python train.py --hidden_size=896 --num_attention_heads=14 --num_key_value_heads=14 --norm="layernorm" --attn_scale=0.125 --bias="none" --extras=["capped logits"] --lr_mult_o=3.0 --lr_head=0.0119 --decay_shape="linear"
Each number is 500 + 40 x the weight over its row's rms, rounded and kept within 0 to 999. Layers, rows and columns count from 0. Numbers have three digits each. The size before them is the row's rms in percent of the matrix's.

# o: layer 2 attention output (transposed), 896x896, rms 0.0594, rows 126-127, columns 224-335
# v: layer 2 attention value, 896x896, rms 0.0215, rows 127, columns 224-335
# q: layer 2 attention query, 896x896, rms 0.0262, rows 128-154, columns 224-335
# k: layer 2 attention key, 896x896, rms 0.026, rows 128-153, columns 224-335
o126 091:492451497487504464495609491499489542480474477474474451487521423515486442470487536502439491451522541557528487493506433570534525511544576395443555449518465478517488557541426476527505510502486534567508506522469527495549449501465527470552508496484534494511489465467531432535517487513481564514536499437495514460541491521570579496494495509514
v127 099:472436541506545500492499529477477460444490442478464469570521484535385438491521580425483482443500518518465487508448502548493630501498488562520570537523530522562449548466493463493495523528433480485470473510518502537480473517476528490434536486451596441512556586496513519474480429495481489476524509471435498478494440452505528467521495477520
o127 099:530520492549492453500472461554498486551518475505494472422464505451555509502419513529468508588522438502542481480544494407467528523411547416495435540424482489479506479480503489490459497470500458523541499541547465468507508562485490443494422469506466555501453479481428467503456570461542544580553496533541454439455550509506544523474534500476
q128 107:536422473515542419578504542520506456462444540502485514495416535520464538488559521467491379531471531521477519420529516518510449497515530496503526466470505528515491462432479414530531445490482523490464531485529570518504570495490521531506463491476492568469505477524562483514500476510523489543445506519560449439498530512556496486559481456472
k128 109:595491466491454438430455542502477460531419518461514497553466505562482447466527459557467481453494485510428558485535481477507510503544481510457550492487472437451479506495493427475497540518508430505498454461503503508453478552604441497529485482469476506467492507512490524583434445507483516496534515444509458497525492510485499550488489520531
q129 104:497484484491465488554492486443458513473513438507466526532463441524501573501413534495496470544515500518545468517562463520468501444485478424489408479497520460470512523515485498509498500499436521534525512469486457469522487579500386512475516562449534490535512487509499555516501446481546481460502448545513503454528502461501469510431559513478
k129 104:529488511521507525437478447507498504554527526398504483480481551570565514588570449515505489459493470459442505447518547508438535554480436542459551479509459544500536476458480463526494543456506520467553553535488546596494531448537539569520496483471510490447496485518472475448500499542426495560480512559495536521455528514493526460532522517497
q130 103:446479575462490485601489491562534542516501487443507539532468564497563487579521494529511557527466456517469524523509475407453545555495465507497518488531527506528516504508481520450496484471472473449458478532493489454510523526557486482453483458515489525522489509491513492495478492517478518495525514523456506483544452485562500445492472496527
k130 110:444468517532425521419508494546460487521547522479528548429535534553504497487515485401495560530492486511548472491524596580608497476501482539500435508500434452495496445468479485574449563582487507485531485483549444469487565579426454560476533509516537489526519507500455546490491464533521469519523493531451483564550529481470522572467465458434
q131 104:520498532489511533479533559492558486489471533478487505542486460480483519467512515485522529513465468536517538467542487521398385488481540526521508591549504469439515526498432550447573574547471480450486505516514593521491466560527560449476507457574490550465480501435482477475527460522441433512507470534467411523552425485452440496451438486468
k131 103:506506485556469539652486550508461529486482471525427436471512544511498389484457478468497510538489533518487449529524511502492466576497516479467495439412458507474538530451485419472436439481552533504561508521489593497480509537438457541512485577575457505517497475494494530470467509559523508461414541469503506479472538454425545476571523546538
q132 107:522487573412529508526447520553500526469534489531574530467514502517411482431510481507459545422505511473511475457549553540537481474465542455489483495477546467463520624508427553479463494498512463443533463462486438473569537491535502521436541487452468467523504497550488526500436542465468561579534530456487443433505515493497494475522429514428
k132 103:476519460521409524474470518519495495526524489521511507521485511486479496497461558526529481511557505510594551456541503495467512503560504530491498446516535522543507473507566475510523544586496476467469484549533507575516476561592566428576483517527544444566504550509489460442474443466428425490452520543441559521507501528518511489437451434511
q133 094:541471546557449504409549363516548522535493475523552507506421477496485482475451508507463489500564544456552538489532465569513491520467517459462485468512531534482473481501471525498507476581411559502469576529456501552494497418509492495475510454424489571489540444503539485558526481545486524463523489475489482535513607517510447448482471519490
k133 094:499539416564495516507429505531405473503467491439473547475511463528579467544530469428525508423431490563505560498507540471572531519449509517486531507552468449497560432469513454530405471471557422493544495520485523469436495534557539503617422576570544554434502598534602507485555450480522491503474574544459552503492422471481551522563570502467
q134 108:401548481545527505551497558568561535529496533413481532445465511539493587429553555438440510597445484474498544606550550514500433535470440538473472491576532495488487482490534449469584430467469506510518499503528453494491530502505465586568547508493556583479531496489523532540512522506479511524460451567504525472504506494517522499482507569477
k134 105:573501484516453472521562503441513519561490423501483500496495426501500419524543535475490481482479503509521491460513489522491448430494516590518477472534487448475448518492472514500480465500511519563521479429428529487439384577470482484466528465485494397562512488509593512529502517492475477465516524463435467514438507460498504460487509502507
q135 086:543492519532467531474453479454486449466547553488498456575487547502557486521501541468520456467442532481447486520496446496575513587453509486464432457491484521520554500453546526520446522466449519445529462455551474443581487523481522531415522499511552482503584551579508514523585474470520489470492455529455563454461511551458495502501596532524
k135 091:473550551530510543508482516585503513476575493531511579499537528457474514506546461537499451535534499474543521453502463496542534483477519449486476523496503470560452507525512475530438487444565485428432494525547423560460533466553523460530500539497490545441494512460372493497475496493451546519404508499515476504490430504487485523478463457462
q136 090:510634487540485505459472483464483436495522473431481460461492483533540542445513469481471502465481538470439547550604455403476542508509451561490556484466496506515515505476465498509498444525502566529565509412503516512470470478535502522527498566509434463541567506554487489518592495538472576511508402469447500544422502550428502509513493511537
k136 090:439485578470528538479477504489427474459385570542485512494582544389464448475498478593505485504565532483515453488471499530512497526489467455522462455563530515504530508519567504504506501514479518525555488443555440440585540487533587492566477445456547494452434420392440488553443591537550416500446460503439470487483512453468515517499523442514
q137 104:466518530449557497580578522581404439491473508459495505486556605503473537628482476590574588543449526473479571518499497504452478476519535496489449542498488485550477487440460532468520453540473425469475474483494470435515486419477471478474418459447502570480436496444446451513462507535537510476484451535500402454517506532468534530464501528486
k137 108:526492501444505485407481440509550506349500512484565503548486447497509458488528558508502484509498478483494512500548503399514507578465491516455489457537413497514442500532544460520392533471537531571564480537498469540473510472491506498463485535552521481482480496557509478485499424478442486608512471508537511504435481533557497504569530477526
q138 103:435525441546442525555536471554502460580534428491504558465499488500539523582537564493422487460454485540475506491468494519511526470494531495484572506501514565461443480440518481554622502524562460478439464384452489504427479473522488503545522472555506527442499502541529517443484508524498544449504522483503526527562562428459506513554470446544
k138 106:541471491496537445505465470452542540457562488467475490496532523457503482448501410528481475502556495421481503528516600396470535563491490513476551495503492468558448500526490567501436444439544449563565452588457499445546515521446565532449380526393493568504399498520439559457544497469472504476548487499572533495480498514486458440542536550473
q139 099:536488459510461431545549498463518559477522536512506503505551549501563461474517529481472495474561559454517449481545503539445559567500518509568495451462544502467609528472545472508475495457473539524476486532519411531452491509537416567410442504480529526464508536510435533488551468489587552571475463536545487490435476528465519584561533417511
k139 100:466515485520561478456469511522506434476476501528539527561483530452457499566538525511491458458509505509548528486519476505461493441501532568548535588492517549521535539489482470527445493499476481512462535419464538592508449534481516447518583490504449487484549527548481530556519457492467485483480496486492511573577429498579430471498514552459
q140 110:538488505485400580469508480578435516505505477420459560447563494557524485536415415431567580480509525528519528548398535569524487477471443388501525443563525544512440523511548520466484483532510529503500507465548466463496510529453459634468511496490512468455565484441510531518473524474464531530535491496480438506424461444558492490531550453474
k140 111:473459505463557555433506519464562515436497518560509504522492536520548505566541569503397532495551500506545595480510567386590527476471545519524442473528555484516501554557439471527562483440520506497517510520485487518483515549520482456442460581451525437541559461433532507442555498483595506547517586512439512488506445429456484523486519521587
q141 106:443469472559555559531546445535531524499508517502552503445560506523460497463463462482497443422540458539536475461529510585498490497474497426518524429437506537547523501553491466489461519381476474472584530522528531454503485459479501535482472521449499518561513484462573545507484490438503574511481586536460451502461549456492489463489478590519
k141 109:550495500522562490494508550553532501455515530529472482540467513466459511536541496507514522507478508553434533449538518463548454507548523462482485497510490526502564507505465421486466533476522468499506480515523491599496493497460493508540559570489453415361428530523472489573555513477516365475467475472524437531449491446500545546495519464483
q142 098:408461502496539496464504521515487554493497472521482549503506522471561514490494526451464464475517449520501475581519490503505463479591498520496408506499538480513448534512472471575461479541507475446534455492479438444412501512501510493454493545553506489499487499449443422464459502614465487501473597512434477431616480460487528504531505497531
k142 098:497506531566444503499467499486498515504525516425465514499500536468450542538525522520535412520516475464366567478465520500449518520539471523540549485495538573485514484473570522505432497463496537492555527553483563530485512427470573546415512592469486502449473496534530522473503478486452503493498448458586453574398457533498508486432542530496
q143 113:531497445497493464505499504524454476453541462474512396467462499523496469506547421548489473435479471495465565538466429495511478510443462535453465589549474446511476556557512510552431566576471517423550437453502488483536487514546519577541542506453462493422519470478535526466483440505493470492527488431547451464538414544577547513515490433527
k143 109:501541526501442471504449433517496548522467516537517490489515574528524465551453561461457477497493500520548525529449567441510489421493576495544516393473413519481546528520485479434500456478577482556494510491549529512487451493533476492405527519515468538577506550549470489489455500486523503483588539553444563524473520454480487505460521469524
q144 107:528597445551484526535577422507488459477526558525455508501458466515440431490456513452618447537453448558559501492526442481482477517477485508514524488515511455523520481575559435484469485509495551539509590507458545512506502514572550571559523465534526553462497473528462569538651551513452553588511453489466482468488509531568503444516552551531
k144 110:584453513514482487489519454474413445498469454488480472528501476469507483524478477491470530535481511503491541395498596503462546521507499532462453472537538544546488560496441490540523513443508501398517494500508446500485529488412440424498498507487505531480565508507487489493469489446526475482495587548516537476468451545494501495533515475524
q145 095:497543499535602499465470545486527491503470590456571455478586502415478543514485433547528471542490478464489519451498480494521500467430470542484531485420577479470532466563453495396529459571569518521537480555447414488478519532467563560480560469517480481473507474483534493479553411539497519507530469496572465509482549488450541479522514524545
k145 093:462514501497551437526480543456452484419495458474510522532353481599470498508418559497437455495451460484558490517453489490417455484444574503466493487521478458588510476473504444556471478511517547538573517537497514487460552521490541457562412556513529478475511400491467489569496511510468582539450477521440462556604503520539524543494498516476
q146 109:519558487529531471491454505577587483469473484446504439520438475563607504517428501538602446415561452516518454539490568519460418464479584503490472514471555469476572465528473555515490427555516485501468502471511444504536541448619504492573483559477464515568535497476500451489513523554474608518511441503483458570431533466520486506505491470434
k146 108:481557505476467549533529524507568493476559486534526509521503440483402512438471508467490584551545483508518502455520447436513564504486529547475533442511518510446510525520520491494470523551457516496471493512533520497521510540471574490534560468504486464597494526526510486462492537562593442476449480480479567456597564515471537467502492512526
q147 114:530567459491533418428539514480492493463513481472518493471528515504511480510576473523493525500443531496530518425508494548502497478496524464473468502423486472443484504508540584475482511480497527483506465516521505512496571528527520433473421435565508467510543503474449498440452462425546494482459466540526396511533497532532510474458460585441
k147 115:418490539435489491498477486533519492474478479511484526521554523555443476529479503490551452505460525442466548554510530418533444478506454424574534495455549505477616527489451441427417515553523461560502458348489479530499495512522585447503505514480467591516415471441444483475455536506498520505520493457524466555502440480442504454528522510475
q148 102:531512470474526489517516499518440527501478588506407597550493451475524441457447499456455518490490476485478531500455438457494463525502496502512477466446458541465512481511501556457416494502535473391479518483518524440504455496502465505477505455504553446481522512483447514472506568539448463499487468463537488543529458477446537519477431518518
k148 102:535555472554446489559474506509490476510503503503473475499444577503478526481557513500484480605516413521529499422569505504584522519499512500445529584493520527561549494496461467486480464501469529516483554520557418416510504550508469542501468462529542529494462452541472477506452605451514449432534530563505489516501447501537443466538510513473
q149 109:504491503463537450464481488550488511580476491492525496476561433513488515521559432458501503474475547493467467573526526439510402464465515475511519524503502491511550500514468479521523451549554489505445454445535479427462541533419485475573533479464435534425458466523480479495482480479429523412502459559548545501491502449538485503502489559481
k149 111:496464488468513559545494459508462530448493549510497494479527543520452520493434506539551454544503479554515546533418509444533579561477524482518541503490520441589503483426473525476547511466527437484587509537424547506543457427499431477478475480522493513521457495501540477451478488580533528562482541443453526471549477497473416503441470466464
q150 106:530522530496466495506458480523554531439497471496513526476597527440527507532540513439496479520490502500498530407514457496502422496509528449489408454478595645502532498475476577538367499466526480501532543525483549443501490504532494539497428465549456430510502493506441472509500456473497526486542556509483539500534535470467498521541440525492
k150 108:537577423485514490443453557545556481550477495507468465471512494511462468519468521450532458484465540503533518507482539554542481508458472601518514564482583478475456437645538528503572494535496542547456463530477472561503461491535493483519484514492535508518433498497487455525521533462531503539522458550571435404409528492503479497430528525578
q151 096:548537561560468503421434435551528540518542465592574523492497439467436481566515487561509507528493499466541540534595557446526511497491529479446473525466523457513487502489549487548523504401385535496501532531451500529540539526547558456563436442497455541505488514548555493528544415465481547491501502472473492575356475484523508468537509537529
k151 096:464551487498533528473460462574466500509500514469556515428464513481534519553503489458542491435553433531468500514495490445504509515479529498549461469544538527427493461589516569495489503520618538529517530488481512510519425517530511535459544466523533510496569491423492473470527536590531483520515516457465452568541466532473500561494536485443
q152 095:477502536515503543451453517496545524539547491440483519570454506464536475438555476442495434522469460511513447519537485556450504525466535512444524478487513495558560585531460493470584474413557520417484527463582476427523507446443557481529519506567504436434518465501475509531469480517479594574513529445514539502520562561494466507464527494447
k152 096:438555529431511464541511520478504530470507481509544506427498439564453509403542453515532467589522503493499523567528441555556496479532480479521489522608546510571489502564516463490509527456426508536452502486498507496493499478515534459560407485568553501497506525519493523534440563511501509508544540439450538481446478461451471540482482559478
q153 105:474591460477514562454569419484465498501476466480441483576552508492475585521493483456460590607516496523441515462481505448418551467465494500465463491578452531486523504471513527491496440433500491497529503565521540481499467452530512362485435587490527454513516480520504449473454492476465524438520549551588445503504539543525562498461482465524
k153 104:477460564483546489451562511588530500488491540483534531491452481523510539442494461471516502507543494461442476557546488456572529471498520501578500530497479457449537431498544513427451545549434450503512536465460479592506601493496470581502532547537459517536574540524410481498527484492440538494572457530527500543541501505416481508495517559501
q154 099:552561480458469529539492524567442475619504483573432517515538420571478413550469490475441426464552492474526491448490446448437531471502528466571479476470442557521504486457488545440429552475437512536526476527500486483529440549538464588538533521448546562557590528496525568537440545472454475460554499505524516525551510516507438460525524444465